Part of a small language model's weights.
Size: 8 layers, 3 heads of 128 (1 for keys and values).
Architecture: LayerNorm before each block, rotary positions, no biases in attention or MLP.
Training: 491M tokens, 7496 steps.
Each number is 128 + 32 x the weight over the matrix's rms, rounded and kept within 0 to 255. Layers, rows and columns count from 0.

# layer 2 MLP gate, 1024x384, rms 0.0286, rows 519-553, columns 128-191
[[ 83 207  74  98 157 131 141 179 124  95 140  71  95 143 173 156 130  95  98 150  83 129 120  95 108 120  79  75  68 124 126 179  34  81  97  77 160  96 131 114 160 120  87  92 177 136 187 141 145 145 150 128 168 131  96 153  71 110 150  90  91 159 104 144]
 [128 101  66 116 134 139 123 116 137  97 129 102 115 169 109 124 125 193  96 140 130 148 159 192 130 118 183  68  91 146 137 111 120 163 112 121 183 130 138  90  97 121 134 103 108 156 101 172  98  87 113 118  95 165 138 103 138 139 137 122 144 146  72 158]
 [156  86 183 131 184 183 126 116 151 138 124 140 113 160 158 148 120  72  74 152 143 128 104 125 130 120 140 124 144 171 122 136 183 118 112  71 160 143 115 144 186 153 150 119 104 126 131 134 123  86 146 103  91 188 138  99 105 108 138  98 155  92 144 153]
 [167 150 188 111  99 105 139 153  78 123 134 126  94 112 208  97 110 131 108 160 140 131  93 110 157 101 109 148 112 103 155 106 110 119 151 112 172  84  90 132  88 111  94 177 176  90 172 118 147 132  85 147 118  55 108 123 152 170 190  90 183 145 156 131]
 [128  88 115 162 170 152  95 157 149 110 172 138 133 118 161 115 174 146 123 160 143 159 132  60 111  83  75  69 120 102 138  43 175  40 128 149 123 208 195 111 145 130 129 154 116  92 181 145 143  85 123  83 100 130 165 118 154 169  74 102  87 121 108 128]
 [131 134 125  46 137 109 116 158 133 148 143 152  78 148 117 172 108 166  35 158 171  83  85 106  87 106 102 109  96 144  83 164 118 109 112  79 156 130 122 139 109 148 106  54 122 156  96 141  91 123 118  74  62 136 139  62  97 125  95 121 123 126 138 169]
 [147 158 138 152 143 158 156  61 168 225 144 108 118 108 142  96  92 175 124  96 114  75 122 164 115  91 157 158 147 145 140 148 137  81 117  73 148 107  74 122 102 195 103 149  93 113 130 155 165 132 139  98 142 155 129 158 125 117 142  95 134 167 149  79]
 [ 77 151 108  82  82 134 140 118  99 177 142 146 117 100 145 106  98 137 163 124 180 104  82  63 123 138  73  84 147  77 174  85 139  95 189  92 161 182  81 126 146 116 130 134  89 150 136 171 108 125  83 169  96 167  87 150 101 113 132 110 146  89 178 135]
 [126 118 127  69 140 134 221 111 149 120  91 156  94 132 155 135 123 115  77 115 169 147 170  84 152 116  53 171 113 119  81 126 116 167 129  70 178 137 130 169 129 111 130 125 127  91 168 155 160 138 167 120 150 121 121 124 143 118 148 138 107 141 185  97]
 [156 155  94 160 159 152  95 160 163 137 106 150 118 137 151 126  88 108 143  53  98  87 127 134 111 116 135  84 154 143 189 167 100 129 112  96  92 127 105 113 116 166 138 162  86 168 147  82 180  97  99  93 122 156  82 143 185 147  97 110 122 166 117 126]
 [174 182 113 133 171 121 155  90 174 149 103 134 105 130 115 156 179 102  89 131 114  97 114 116 132  99 118 111 153 132 165 130 169 120  94 139 121 119  81 136 193 131 150 119 130  80 160  92 132  77 129 165  80 127  93 142 118 136 151 113 128 146 125 104]
 [153 106 100 185 121 153 149 130 112 126 158  87 113 190 102 115 159 126  97 163 128  89 138  82  97 160  96 124 157 123 103 145 121 132 125  90 188  88 129  29 142 136 140 170 149 135 156  70 133 128 120 200 143 116 112 168  76 136  81  97 117 105  83 124]
 [118 120  99 110 124 119 117 145 163 155 163 106  52 163 142 197 125 114 127 101 100 124 118 167  96  90  52 166  84 124 136  57 126 107 100 107 175 115 100 156  87 138 148 111 106 169 159 162 217 137 152  73 107 114 149  97 178 134  86 138  59 124 155 152]
 [163 136 106  79  91 113  68 140 115 147 137  93 116 133 148  91 144 181 107  75 128 109 107 128 151 126 122  82 141 115  89 160 101 180 128 122  98 197 136 110 104 112 181 160  88 111 134 127 184  89 124  89  99 106 138 170 149 164 180 111 136 127 194 114]
 [174 132 168 115  74 165 128  78 119 133 117 144 144 122 158  59 118 127 112 132 151  94  82 138  95 128 115 124  89 136 108 117 135 138 142 154 144  90  94  69 138 113 142 130 166 164 147 160  75  34 105 110 165 187 134 160  74 146 145 111 150  84 118 156]
 [135 139 142 185 127 123 172 101 189 132 115 107 118 128 106 167 168 130 143 108 113 119 109 157  93 166 161 133 127 150 116 126  92 124 110 171  95 140 140 141 153 128 100  81 140 149 139 110 166 132  98  69  89 160 102 102 129 133 144 138 193 133 106 135]
 [ 29 119 132  99 125 125 149 117 101 160 171 154  90 130 165 145 157 151 170 133 130 131 173 129 140  81 128  92 159  84  91 102 181  61 123  92 132  94 125 150 132 138 104 107 142  72  93 163 212  95  87 172  65  61 129  85 116 123 107 173  31 157 111 223]
 [ 82 110 132  93  53 152 103 119 135 117 153 108  89 129 209 100 160 166 108 123  74 219 177 119 157 108 114   0 152 137  91  65  17 129  93 175 109  92  76 141 127 141 157 116 139 129 131 116 140 162 147  25 142 139 110 110 180 219 141 132  68 201 146 104]
 [ 89 169 130 135 165 126 137 122  73 145 149 118  82  67 126 154 127 149  80 166  96 129 140  86  82 116  78 105 137 141 126  91 103 109 148  78 100 119 108  95 141  88 141  83 186 156 148 117 121  89 140  73 173 112 176 176 151 147 141  76  63 175  93 144]
 [ 65 178 136 135  77  97 119  72 114 103 162 142 118 166 142 125 172 144 189 109  97 185  69 187 140 134 163 160 112  95 161 158  89 122 122 151 102  91  71 111 115 165 140 119 153 112 135 141  54 107 104 109  43 135  96 174 127 138 135 181 150 186 126 151]
 [144 137  69 138 157 139  67 128 144 104 159 129 137 137 156  72 166 156 113 157 127 105  90 177 120 146 100 141  97 118 146 123  99 140 142 113 143 131 158 121 129 114 119 135 112 140 141  79  99 141 115 138 155 106 116 104 130 169 165  88  89 105  93 108]
 [169 131 135 182  80 120 112  84  83 110 152  95 129 144 129 114 135 131 104 122 179 105 108 131  73  71 117  87 138 109 130 149  84 164 141  69  97  99  66  82 126 139 166 182 116 123 155  97  96  86 168 132 158 121 152 115 105 177 143 104 137 135  93 140]
 [115 130 100  77 164 113  93 120 140  76 168 148 112 139 182 116  79 154  79 179 127  92  32 149  79 141 147 118 104  80 168 161 115 131 145  97 152 125  84 147 176  94 145 113 121 145 117  73  65  46 198 103  96 136 165 126 163 119 122 122  67 152 164 120]
 [127 147 130 118 131 141 156 167 117 191 116 130 107 123 126 112 187  70 109 157 161 111 132 151 133 102 153 119 168 137 134  95 145 139 109 117 171 173 143 108  91 126 190 119 107 128 171 136 137  93 120 134 144 101 151 100  57  98 117  63 154 189 120 112]
 [139  98 126 117  61  92 117 147 197 107 172  95 103 145 126 126 162 145  62 147 128 102 117 108  93 121 115 116 140 127 128 130  98 113 115 117 175 120  91 145 100 140 142 146 122 111 104 106 150 108 134  89  74  89  72 187  61 126 218 135 132 109 117 104]
 [106 139 121 152 173 115 112 140 134 118 156 134 128 119 160 140 149  84 125 154 135 157  53 106  60  59 165 139 166 139  28 105 140 146 104  31 133 130 121 100 137 146  82 150 124 130 121 111 131 135 155 121 145 144 148 156  96 141 129 118 108 168 154 130]
 [132 145 128 152 132 145  96 103 114 116 150  91 116 121 108 178 118 176  92 175  97 107 137 110  97 121 145 124 127 143 103 150 139 148  99 126 147  37 147 149 132 127 142  97 116  97 105 111 108 148 110 166 153 135 161 109 150 165 167 127  88 103 136 169]
 [166 138 132  89 105 133 170 140 134 149 187 126 161 148 156 111 115 111 144  95 122 122 168 118 122  94 120 148 119 101 181  87 156 152 127 149  70 115 167 109 148 134 108 161 162 113 184  50 107 115 133 150  61 152 110 116 130  82 207 119 120 141 100 186]
 [ 52 158 135 120 136 121 163 135 135 189 177 122 129 103 170 124 162 125  85 150 136 115 163 178  72  89 141  52 182 181  86  59 101  33 141  96 135 141 136 153 132 149 139  98 116 117 122 110 150 103 147 135 101 142 175 126 148 112 108 118 114 171 179 118]
 [138 115 146 117 109 148 206 169 113  81 169  58 107 165 141  73 107 120 142 123 135 112 152  82  95 101 142 131  75 147 117  95 101 103 110 113 183 145 119 151 160  75 111 190 108 116 140 149  94 124 133 133 156 152 134 127 135 131 166 145  50 104 133 104]
 [129 121 110 143 148 148 112 145 123  61 155 159 140 135 178  87 104 108 114 137 143 176  56 136 141 138 149  89  85 128 147 147 121 178  84 108 180 132 161 164  94 110 113 152 132 162 128 125 122 187 109 178  95 124 105 187 164 137 109  84 166 135  76 187]
 [113  93 109  90 155 170 118 171 103 141  91 117 118 136 113  66 123 126 129 105  73 149  81 165 112 154 129 133 119 121 173  80 108 154 132  92 128 138 134 115  60 148 108  96 116 100 141 120 146 141  42 148 139 105 129 115 117 160 122 111 103 128 130 123]
 [221 167 173 137 153  48 170 165 124  87 130  69 162 108 102 120 100 124 114 114 160 101 116 129  98 163 145 124  73 116 159 146  87 139 150 134 117 131 151 124 119 155 133 198 125 137 134 156  96 115 141  77 123 101 156 144  97 143 127 139 113 141 160 108]
 [ 99  96 159 135 133 139 156 176 139 152 190  95  96  84 125 143 179 155 156 176 127 139 112 161 174  84  64  83 112  62 155  91 122 128 122 100 142  96 134 127 143 126 157 100 151 119 105 124 114 113 146 157 145 144 118 150 135 138 169 107  71  71 128 126]
 [107 103 169 135  90  68  62 155  98 119  81 132 108 153 193 133 103  92 125 112  74 116  92 143 105 128  99  95 119 177 124 118 117 196 116 160 144  88  63 121 133 144 136 147 165 142 139 132 123 123 117 128 123  71 102 118 144 139 127 142 129 174 143 149]]
# layer 2 MLP up, 1024x384, rms 0.0269, rows 519-553, columns 128-191
[[177 113 156 133 154 132 189 167 101 193 186  95 113 165 134 120 132 140 126 222 111  97 117 112 129 133 192 145 134 135 124 112 234  46 105 132 103 126 174 136 197  96 100 173  45 142  77 132 158 147 133 158 128 120 152 159  86 108  69 123 116 106 132 158]
 [145 109 104 110  93  71 143 139 164 100 147 134 168 145 148 130 103 140  73 111 165 154  96 164 154 127  70 158 104 112 100 140 110 181  79 164 117 214 114 149 196 112 166 134 133 102  96  72 133 162 149 168 139 108 180 140 173 184 115 165 135 152 136 139]
 [ 70 113 129  65 189 153 122  42 171 154  96 155 140 143 129 105 156 134  95 204 164 141 176 122 121 111 175 102 152 137 118 140 158 111 110 153 108 173 186 170 162 144  76 148 150 116 140  96  91 167  83 106 199  96 138 111 127  77 128 117 125 135 158 125]
 [197 114 156  77  13 133 105 140 118 136 138 110 115 131 166 123  92 139 121 109  92 118 143  89 100 171 142 163  98 160 172  86 116 118 151 110 128 119 164 193 139  67 131 145 181 144 116 102 150 164  79 130  87 105  51  64 141  78  93 129 166 117 106 122]
 [116  74 109 140  62  80 168  57 106  81 148  50 121 158 151  95 134 160 133 128  99 108 141 131 127  81 160 154 103  72 123 132 119  89 165 162  95 108  76 103  72 180 153 101 103 199 168 130 182 105 150 130 159 140 149 149 194 187 132 100 162 144 130 147]
 [129 128 111  80  89 127  97 134 160 119  99 157 130 143 140 147 200 132  96 125  84 119 162 181 128 108 152 123 124 143 124 130 120  93 108 182 121 106 169 130 138 178 122  98 135 114 120 117 189 132 159 151 138 130  87  83 154 137  83 118  84  95 121 116]
 [129 122 172  95 115 119 127 139 134 121 102 104 125 176 109 170 145 152 131  88 128 150 119 139 166 111 126 182 142 183 181 133 114 153 124 102 141 122 124 161 187 103 169  79  71 128 127 117 131 107 166 160  73 105 133  70  65 177 135 157 102 117  89 132]
 [133  64 107 139 150 124 152 136 120 219 135 125 123 166 101 129 146 131 153 132 183  97 101  71 197 163 125  94 111  85 171 160  66 136 183 128 176 126 116 107 116  78 114 114 141 119 141 185 117 131 133 115  78 178 123  88 101 148 169 176 157  64 110 117]
 [120 112  99 132 103 195 144 161 152  96 126 115 106 157 185 163 151 174 132  86 150 205 117 123 106 140 121 139  86 118 162  97 101 133 110 111 126 140 102 137 144 174 133 116 137 100 117 154 168 151 149 157 109  77 143 171 115 126 146 139 139  64 113  75]
 [184 113 120 143 100 149  92 145 130 130 173 122 131 142 173  85 137  91 110 155 177 140 136 135 155 124 125 127  93 159 132 166 148  99 132 164  99  93 161 147 130 142  80  92 163 113 100 182 174 162 123 112 154 107 117  92  88 153 122 131 121 102 185 125]
 [ 23 142 146 124 153 114 121 123 200 124 159 159  86  75 177 109 117 153 183 104 150 130  92 114 108 123 185 135  69 129 137  69 130 136 173  72 169 126  85 132 117 156 130 134 101 183 127 176 121 140  95  98 132 135 122 148 155  88  89 124 121 157 149 165]
 [122 131 125 131 163 122 140 167 161 148 139  83  77  71 156 142 118 123 159 115 134 164 143 123  69 146 165 129 127  99 108  90 116 127 157 167  65 154 144 126 146 115 147 107 184 142 115 182 124 121  93 149 123 160 101  95 166 117 130 120  91 140 149 130]
 [103 117 190 119 130  88 146 105 131 149 159 152 165 105 160 166 170  70 105 180 201 167 135 132 105 162 135  64 164 167 167 131 129  85 148  75 145  99  86 145 136  92 113 101 158  84 129 170 123 159  97 124  86 213 118 194 131 163 159 116 147 107 126 100]
 [159 161 120 129 130 146  73  99 155  71 160 108 107 134 112 181 108 139 138 159 112  75 186 121 122 166 125 141  34 119 150  90 105 158 134 194 119 167 179  74 115  91 141 134 107 128  93  75 149 141 119  96 131 153 121 110 147  86 105 116 140 118 123 127]
 [ 78 126 141  98 156 128 125 149 133 128 135  73 152  85 184 102 101 128 130 150 158 180 134 141 113 107  99 200  58 112 170 113 184 169 162 125 116 138 105 119 135  78 147 130 120 103 121 147  65 153 150 111 161 186 135 113 130 191 160  94 123 115 150 153]
 [ 66  85 123 102 175 163 137 113  82 159 132 128 129 151 124 117 136 136 142 110  73 174 135 148 141 128  90 120 164  87 127 129 142 144 141  71  83 102 149 124 116  93  88 165 109 138 112 154 144 138 110 107  94 101  73 112 110 103 141  94 132 162 166 108]
 [ 74  68 106 100 146 205  76 113 166 152 173 141 143 108 118 123 117 120 135 191 116 170 142 157 113 130 147 101  61 113  76 160 113  78 107 129 113 185 117 125 116 131 159 158 131  96 115  90  80 118 147 123 119 118 111  77 141 142 144 125 123 110  72 128]
 [125 146 172 123 153 113 118 150 162 155 121 140  86  98 135 159 157 134 188 115  81 140 103 180 146  45 128 182 115 152 125 177 126 131 122 185 115  98  70  93 112  78 147 111 176 156 165 129 120  97 199 113 137  87 138 149  94 141 112 148  50 137 214 120]
 [144 127 107 126  77 130 123  65 140 157 140 101 144 135 131 200 111  97 142 158 121 175  97 145 123 123 195 115 165 112  55 145 153 159  58 116 146 101 138 109 175 159  81 123 101 111 120 126 133  59  95 138 181  96 131 103 122 121 125 139 126 138 119 106]
 [135 121  91 113  97 135 128  66 169 108  91 118 151 119 123 152 158 155  82 140 147 148 109 121  74 133 129 104  71 101 122 174  72 136  81 156 111 139 106 141 124 181 131 117 162 138  70 134 163 142 129 160 135 210 127 115 159  58 147 162 106 149  80 146]
 [189 210 107 156 144  63 109  98 147 102 161 145 161 109 101 157 175 159  91 129 163 102 108 174 132 196  87 111  96 136 100 123 190 139 125  76 119 149 198 112 132 152 110 126 104  97  94 142 119  95 137 111 118 134 150 122  84 156 157 134 103 177 163 109]
 [136 122 140 173 138  95 124  93  98 131 106 119 164 109 147 125 190  91  77  96 138 111 146  87 124 121 140 110 150 131 148 100 107 158 132 143  67 149  82 136  72 162 182 158 104 129 169  90 159 105 192  83 127 144 111 101  92 164 126  93 131 108  88  92]
 [ 73 160 140 125 155 169  96 171 139 139 108 163 116  93 181 142  88  93  88 127 114 147  98 164  99 128 156 135 130 154 206 111 133 129 139  65 126 128 148 105 146 110 129 108 236 126 151 110 166  78 121 200 160 149 107  76 197 117 118 129 131  95 123 172]
 [123 138 165  69 176 152 167 132  77  85 142 121 189 168 103 127 163 110 128 136 150 135 140 131 144 103  86  69  70 118 136 140 172 122 127 141 147 138 184 181  99 124 157 165 152  96  96 187 143 114 109 138 105 144 143  94 145 116 136 136 157 163 131  98]
 [130 126  76 109  65 155 190 101 189 101 156 119 148 148 142 161 104 109 160 120 105 112  86  92 112 136 135 212 111 137  61  80  90 150  92 149 121 123 164 133 171 120 157  37 158 123  92 144 161 124  74  69 159 173 108 164 186 160 204 144 155 100  50 147]
 [ 96 145 139  93  95 144 130 129 139 111 131 125 143 162 137 134 156 133  98 180 156 153 190 185 131 112 146 166  86 170 179 122  82 142 150 168 131 103 139 142 162  68 163  91 119 130 145  75  88  51 112 144 123 144  49 134 144 123 173 128 130 114 138 120]
 [112 150 151 154 115 139 191  92 137 135 118 139  85 173  54 160 116 147 185 106  69  88 117 166 102 104 147 161 146  99 161  78 143 107 140 184 128 139 131 101 121 111 177 141 153 180 146 156 103 150 123 132 149  78 150 139 187  95 146 118  88 163 142 140]
 [100  88 158 121  72 123  95 104 144 128  81  85 136 157 195 113 115 161 112 215  86 167 158  29  83 122 128  31 155 143 144  79 160 126 140 180  68 160 106  77  98  97 116  87  82 112 212 146 120 145 107 135 168 134  90 124 138 158 157 113 149 114 136 131]
 [135 154  93 128 122 117  91 141 127  89 135 112 109 124 151 200 100  52 120 125 178 110  69 127 133  88 139 135 154  52 123 123  99 127 125 124  96 114  86 114  37 192 185 116 143  99 133 118 139 155 135 194 179 110 180 160 169 139 129 101 153 130  57 104]
 [127 106 149 140  70  72  88 152 103 142 112 149 124  79 147 106 142 141 115 130 157 136 137 145 114 199 144  69 106 164 140 109 116 107 102 160 186 137 110 100 215 108 182  64  80  79 134 158 133 155 160 189 124 139  77 154 163 117 114 185 147  83 104  79]
 [106  97 113 158 110 127 157 176 150 169 155 115 102 158 128 137  78 179 171 151 145 158 123 153 182  89 143 102  98 106 132  85 197  60 138  73  85 139 109 136 115 108  85 146 136  86 151 112 183 161 159 109 146 113 112 144 103 138 163 105 152 115 140 151]
 [148 162 125 105 129 187 100 129 162  67  97 102 139  89 103 103 126  72 140 130  99 198 118 155 120 156 130 151 105 186 154 142 137 206 138 106 122 167 135 126 115 176 105 139 120  82 142 146 166 188  74  75 164 142 114 113  99 140 105  91 129 130 161  77]
 [ 81 140 147  88 137 155 146 164 129 122 107 124 114 109 127  95 147  87 148 160 140 153 138  95 129 114  91 103 125 142 141 124 126 136 123  53 154 136 168  98  82 105  93 130 130 116  96 135 190 152  47  98 179  79  93  83 179 181 141 107  89 200 127 168]
 [123 191  46 113 177 198 134 172  84 143 101  84 124 156 108 126 100 141 119 106 144 132 186 119 191  98  75 125 167  92 200 159  76 154 119 160 126  56 203 121 110 164 137 110 131 153  87 133 124 153 132 120 100 145 106 107 109 112 128 147 110  89 129  81]
 [122 122  94 109 113 100 145  83 147  71 114 105 127 170 102 106 157 130 107 110 203 141 104 105 106 146 125  86 162 107 168 153 136 138 150 150 134 175  88 140 140 120 123 127 173  95  87 156 154 106  72  86  93 118  75 170 124 106  83 110 108  95  83 139]]
# layer 2 MLP down (transposed), 1024x384, rms 0.0232, rows 519-553, columns 128-191
[[ 83 164 189 138  86 124 168  37 107 130 101 177  92 120 113 158 132 156 113 100 173  99 153 157 178 123 100 180  88  64 108 209 111 122 156  99 108 119  70 125 140 162 115  67  96 131 142 120 158 131 117 146 165 128 104  75 169 177 106 152 178 125 140 101]
 [ 84 134 179 172 147 140  82  92 144 139 126 109  75 166 120 144 143 153 155 115 204 155 143  39  61 117 128  87 171  83 122 100 151 154 202  99 177 168  81 123 159 151 139 154 149 130 188 158 123 142 153 132 130  89 195 147  49 135  73 103 158  71 189 126]
 [160 123 134 191 104  79 136 141 117 159 125 144 121 161 169 121  99 191 147  24 100  93  73 127  80 148 141  84 130 133 113  86  72 148 140 150 127  88 106 143 116 168 168  93 165 156  88 132  98  99 145 179 163 131 122 162 136 110 117 185  73 123  89 158]
 [113  91 148 126 165 130 172 145  98 127 153  69 116 150 127 118 140 132 163  99 169  40 141 124 128 127 169 111 153  41 147 143 138 127 124 168 143  85 146 104 228 113 191  99  91  84 170 152 109 153 121 170 138 126 117  82 108 105 203  15 110 152 111  81]
 [ 92 151 116 162 151 164 162 165 168 123  66 168 120  89 137 146  53 142 146 143  73  90 133  97 100  94 140 115 107 158 212 108 148 110 171 136 138 142 111 164 119 143  92 104 140 100 157 117 135 121  91 146 125 105 137 124 142 102 193  63 142 204  72 131]
 [138 192 144  93 131 179 152  81 181  86 109 117  28 179  99 112 181 189 165  92 142 159  86 126 151 142 163  95  93 109 129 111  85 131 136  98 132 105  98 154 157 150 166 171 190 136 131 124 138  93 106 127 115 177 116 139 142  85 119 129  94 109 118 116]
 [128 175 152 133  88 119 134 151 186 188 119 111 142 133  84 161 179 103 175 167 170  86 160 110 179 117  92  76 122 105  73 162  39 158  94 104  72 109 120 137  81 110 159 141 131 127 105 119 125  81 147  61 146 155  63 140 155 174 130 214 115 132 156 132]
 [153 122 129 135 132 135 149 137 173 141 135 141 121 137 131 156 130 112 150 109 124 117 144  82 126 142 149  82 112 117 135 160 120 128 107 130 157  80 163 116  79 129 122 105 166 118 108 166 169 124 149  91  97  89 120 170 114 178 161 153 182 112 110  95]
 [135 118 114 117 179 102  92 140 134 163 184 105 206  95 119 210 163 127 118 103 118 167 123 115 169 151  83 112 103 163 163  96 138 120 184  91 137 127 123 145 107 194 117 114 134 106 161 118 141  84 118 122 124  86 130 131  96 123  97 105 110 176 119 124]
 [171 156 136 143 146  93 145 160 134 114 124 141 120 106 130 155 123 100 175 150 168 167 154  82  90 133 154  89 196 167  94 149 175 117 134 102 170 135 102 136 149 110  59 116  43 148 174 108 102 151  84 148 104 137 141 115 138 122 125 161 135 155  89 119]
 [ 90 144 117 131 153 147 156 101 118  88 111 162 126 112 127 159 167 161 106 147  62 120  93 144 144  46 135 145 123 123 141 118 154 165 120 130 134  68 147 131 199 198 152 113  75 135 131 127 138 121 135 110 141  90 150 146 145 140 128 112  80 120 161 114]
 [118 140 141 112 108 147 118  99 133 109 120 143 128 150 118 150 128 150 153 131 167 193 128 113  45 138 110 107 130  83 125  95 105 141 105 166 145  84 117  49 114 164 156 168 126 120 121 120 136  86 106 160 190 161  65 165 146 159 135 147  75 112 133 104]
 [181 157 176 208  94 118 129 117 137 121 127 189 183 135 130  96 147  85  62 160 127 181 127 155 111 123 153 138 155 128 145 137 137 191 158 126  96  80 120 124 120  82 156 155 135 138 129 106 132 179 182 111 178 111  97 225 167 115  99 146  69 102 172 148]
 [ 50 130 156  99 149 122 109 131 128 143 117 159  63 108  89 119 127 156 120  94 129 127 140 113 137 125  88  84 119 104 128 188 114 180 172 136  85 112 117 112 162 194 125 134 176 131 149 138 144 134 159  94 144 119 106 126 154 110 152  77 116 112 157  96]
 [130 174 115 153 123 140 186  82 205 127  89  87  99  91 107 118 131 101  72 129 165 167 130  62 118 103 121 175 149 136 164 152  94  86 143 153 140 134 127 139 129 145 101 133 142 145 118 173 138  34 112  80  88 139 147 109 154  98 129  88  84 123 147 165]
 [115 165 103 128 114 165  98 168  88 131 121 154  66 124 109 145 119 145 142  97 141  81 103  94 129 174 105 147 120 121 100 142 125 122 197 117 178 103 106 144 147 112 169 133 138  94 125 148 122 129  81 165 106 173  98 133 174 158 103 119 151 142 106 102]
 [116  92  93 127 184 175 153 110  64 120 198 121 100 106  74 117 167 150 146 115  79 201  98 123 143 146  86 157 101 147 140 121 111  61  93 159 150 104  76 113 101 137 144 121 160 180  56 118 138 186 145 112 168 114  89 142 106 137 139 148 169  38  56  94]
 [144 146  76 119 113 110 191  92 111 126  71 135 180 144 179 145  94  97 126 120  62 118 156 126 139 126 186  76  97 160 110 102 132 117 158 136 131 191 174 123 103 101 177  68 101 113  88  46 132 148  87 122 100 215 172 125 144 159 130 176 145 107 167 124]
 [105 157 144 146  84 103 230  87 138 124 113 153  43 140 132 163 121 139 143  83 178 165  85  74 107  70 188 128 152  58  80  82 120 114 110 116 107 137 111  74 125 146 104 112  71 129 108 100 119 137 127 104 144 141 142 132 147 158 162  86 119 107 110 127]
 [145 132  75 103 204 169 137  90  92 132 134 162 169 197 155 136 151  97 151 114  82 143 163  99 118 100 117 127 100  99  83  69 160 130 103  97 196 158 165 135 126 198 101  67  67 107 146 130 155 167 110 154 123 152 127 142  88  64 125  49 158 104 144 145]
 [143 166 143 101 146 126 130 182 133 107  98 141  85 164 122 161  98 143 181  65 133 147 134  61 161 206 133  89 118 165 113  99 164 101 107 180 162 130 108 112 122 118 133 128 114  86 136 178 133 123 115  94 104 115 168 100  95 112  98 150 117  91 118 142]
 [156 107 123 123 147 132 136 157  87 176  96 122 181 116 107 109 121 125  74 106  99 122 149 170 137 149  96 129 117  95 162 139 191 129 151 117 116 140 147 147 166 147 149 110  73 131  82  96 172  84 101 129  81  95 136 112  65  84  58 146 153  92 157  52]
 [ 91  97 147 164 171  69 116  77 127 130 145 133 116 103 153 151 125 132  55 147  88 186 169 115 148 109 166  87 191 105 123  96 147 150  83 168 112 109 122 100 104 116 100  72 193 213 136 155 143 155  90  72 119  94 172  90 166 101 127 104 111 111 157  96]
 [126 116 139 101 113  99 143 152 185  66 188  59 117 142  87  97 134 167  91 106 124 170 131 143 123 150 108  95 128 126 126 158 127 138 128 122 105 114 140 108 149 155  80 140 150 121 111  99 154 163 105 135 122 129  85 148  98 119  88 180 203 142 156 134]
 [141 124  73 157 153 143 131 135 112 168 141 122 160 127 157  97 195 100 153 163  98  99 121 126 108 191 178 126 154  97 203 100 109 142  98 119  87  94 135  82 110 103  70 169 115 185 105 165 130  96 107 147 114  86 120 127 110  54  89 144 115 128 164 128]
 [109 189 144 126 142 163 149 128  94 168 130 128 201 159 134  94 162 129 134  83 174 111  89 134 201 135  93 108 122 142 139 114 118 115  85  78 147 137 123 142 127 133 128 101 122 118 131 117 140 125 158 150 161  94 134 125  94 149 132 165 125  75 176 143]
 [145 116 131 158 113 108  95 116 221 128 114 115 135 146 149 134 132  92 140 107 154 159 148  99 134 146 150 111 177 141 153 151 118 164 154 127 143  81 161 145 156 120  93 145  99  75 164  87  99 174  85 134 126 155 145 131 126 170 168  91 100  87 103 166]
 [175 138  91 120 129 163  95  67 146 109 178 114  88  60 105  72 180 104 146 175 137  89 129 137 158 114 100 110 114 129 107 146 131 123 181 165 119 122 164 127 142  71 171 139  91 116 138 163 146  99  99 136 141 107 200 149 175 113 167 218  78 121 106 140]
 [145 137 182 136 107  96 152  65 108 126 139 134  69 157 167 134 172 124 152  90  95 108 145 128 173  95 150 107 141 119  85 139 118  96 148 148 147 124 158 155  87 141 163 164 113 141 171 120 116 153 161 123 137 139 129 119 139  88 131  30  97  98 123  84]
 [ 96 163  93 117 133 178 120  80 136 117 134 168  77 140 122  87 136 122 167  75  66 133 199  74  50  50 127  92 148 147 152 111 176 122 100 108 166 170  89  84  80  74 140 194 180 117 136  39 132 172   0 161 143 157 109 106 217  92  48  90 115 112 181 153]
 [139  85 144 156 127 134 129 121 110 162 101  98 145 113 134 136 137  76 104 106  85 117 132 136 149  68 175 178 156  87 107 118 142 120 185 152 105 125 150 185 102 131 123 122 141 139 142 163 157 154 212 120 145 147 157  69 140 102  91  93 147  94 103 124]
 [103 132 118 162 123 154  98  68 137 120 117 141 133 165 145 126 111 171 132 119 130 134 115  87 111 145 110 123 144 179 114 147 151 139 117 112 146 148  65 156 183 144 149 140 181 133 146  94  97 123 130 126 159 137 130 109 171 179 133 134  79 116 155 129]
 [145 102 115 192 146 140 170 136 152  55 174 111 160 105  90 189  79 142  69 133 159 122 175 193 103 116 101  88 174 143 125 118 130 163 101 180 144 121 168 143 126 118 137  62 101 128 143 151 171 143 139 123 145 122 151 200  91 131 153 204 192 117 123 166]
 [156 146  91 132 124 170  76  92 126 115 119 175 171 167  49 155 107 172 133  46 110 161 147 109 147 120  82 143 160 143 173 183 121 156 131 130 149 135 143 174 130 142 106  92 158 119  92 111 105 124 138 102  93  97 150 119 130 124  81 170 172 148 104  59]
 [ 94 123  98 181 137 153 124 193 130 134 202 172 133 198 148  66  62 134 110 118 151  84  90 110  96 161 155 125 127 161 165 112  92  80 117 102 117 128 161 170 166 186 100 197 141 149 161 101 147 157  92 158 135 106 130 136 115 166 139  18 127 105 105 124]]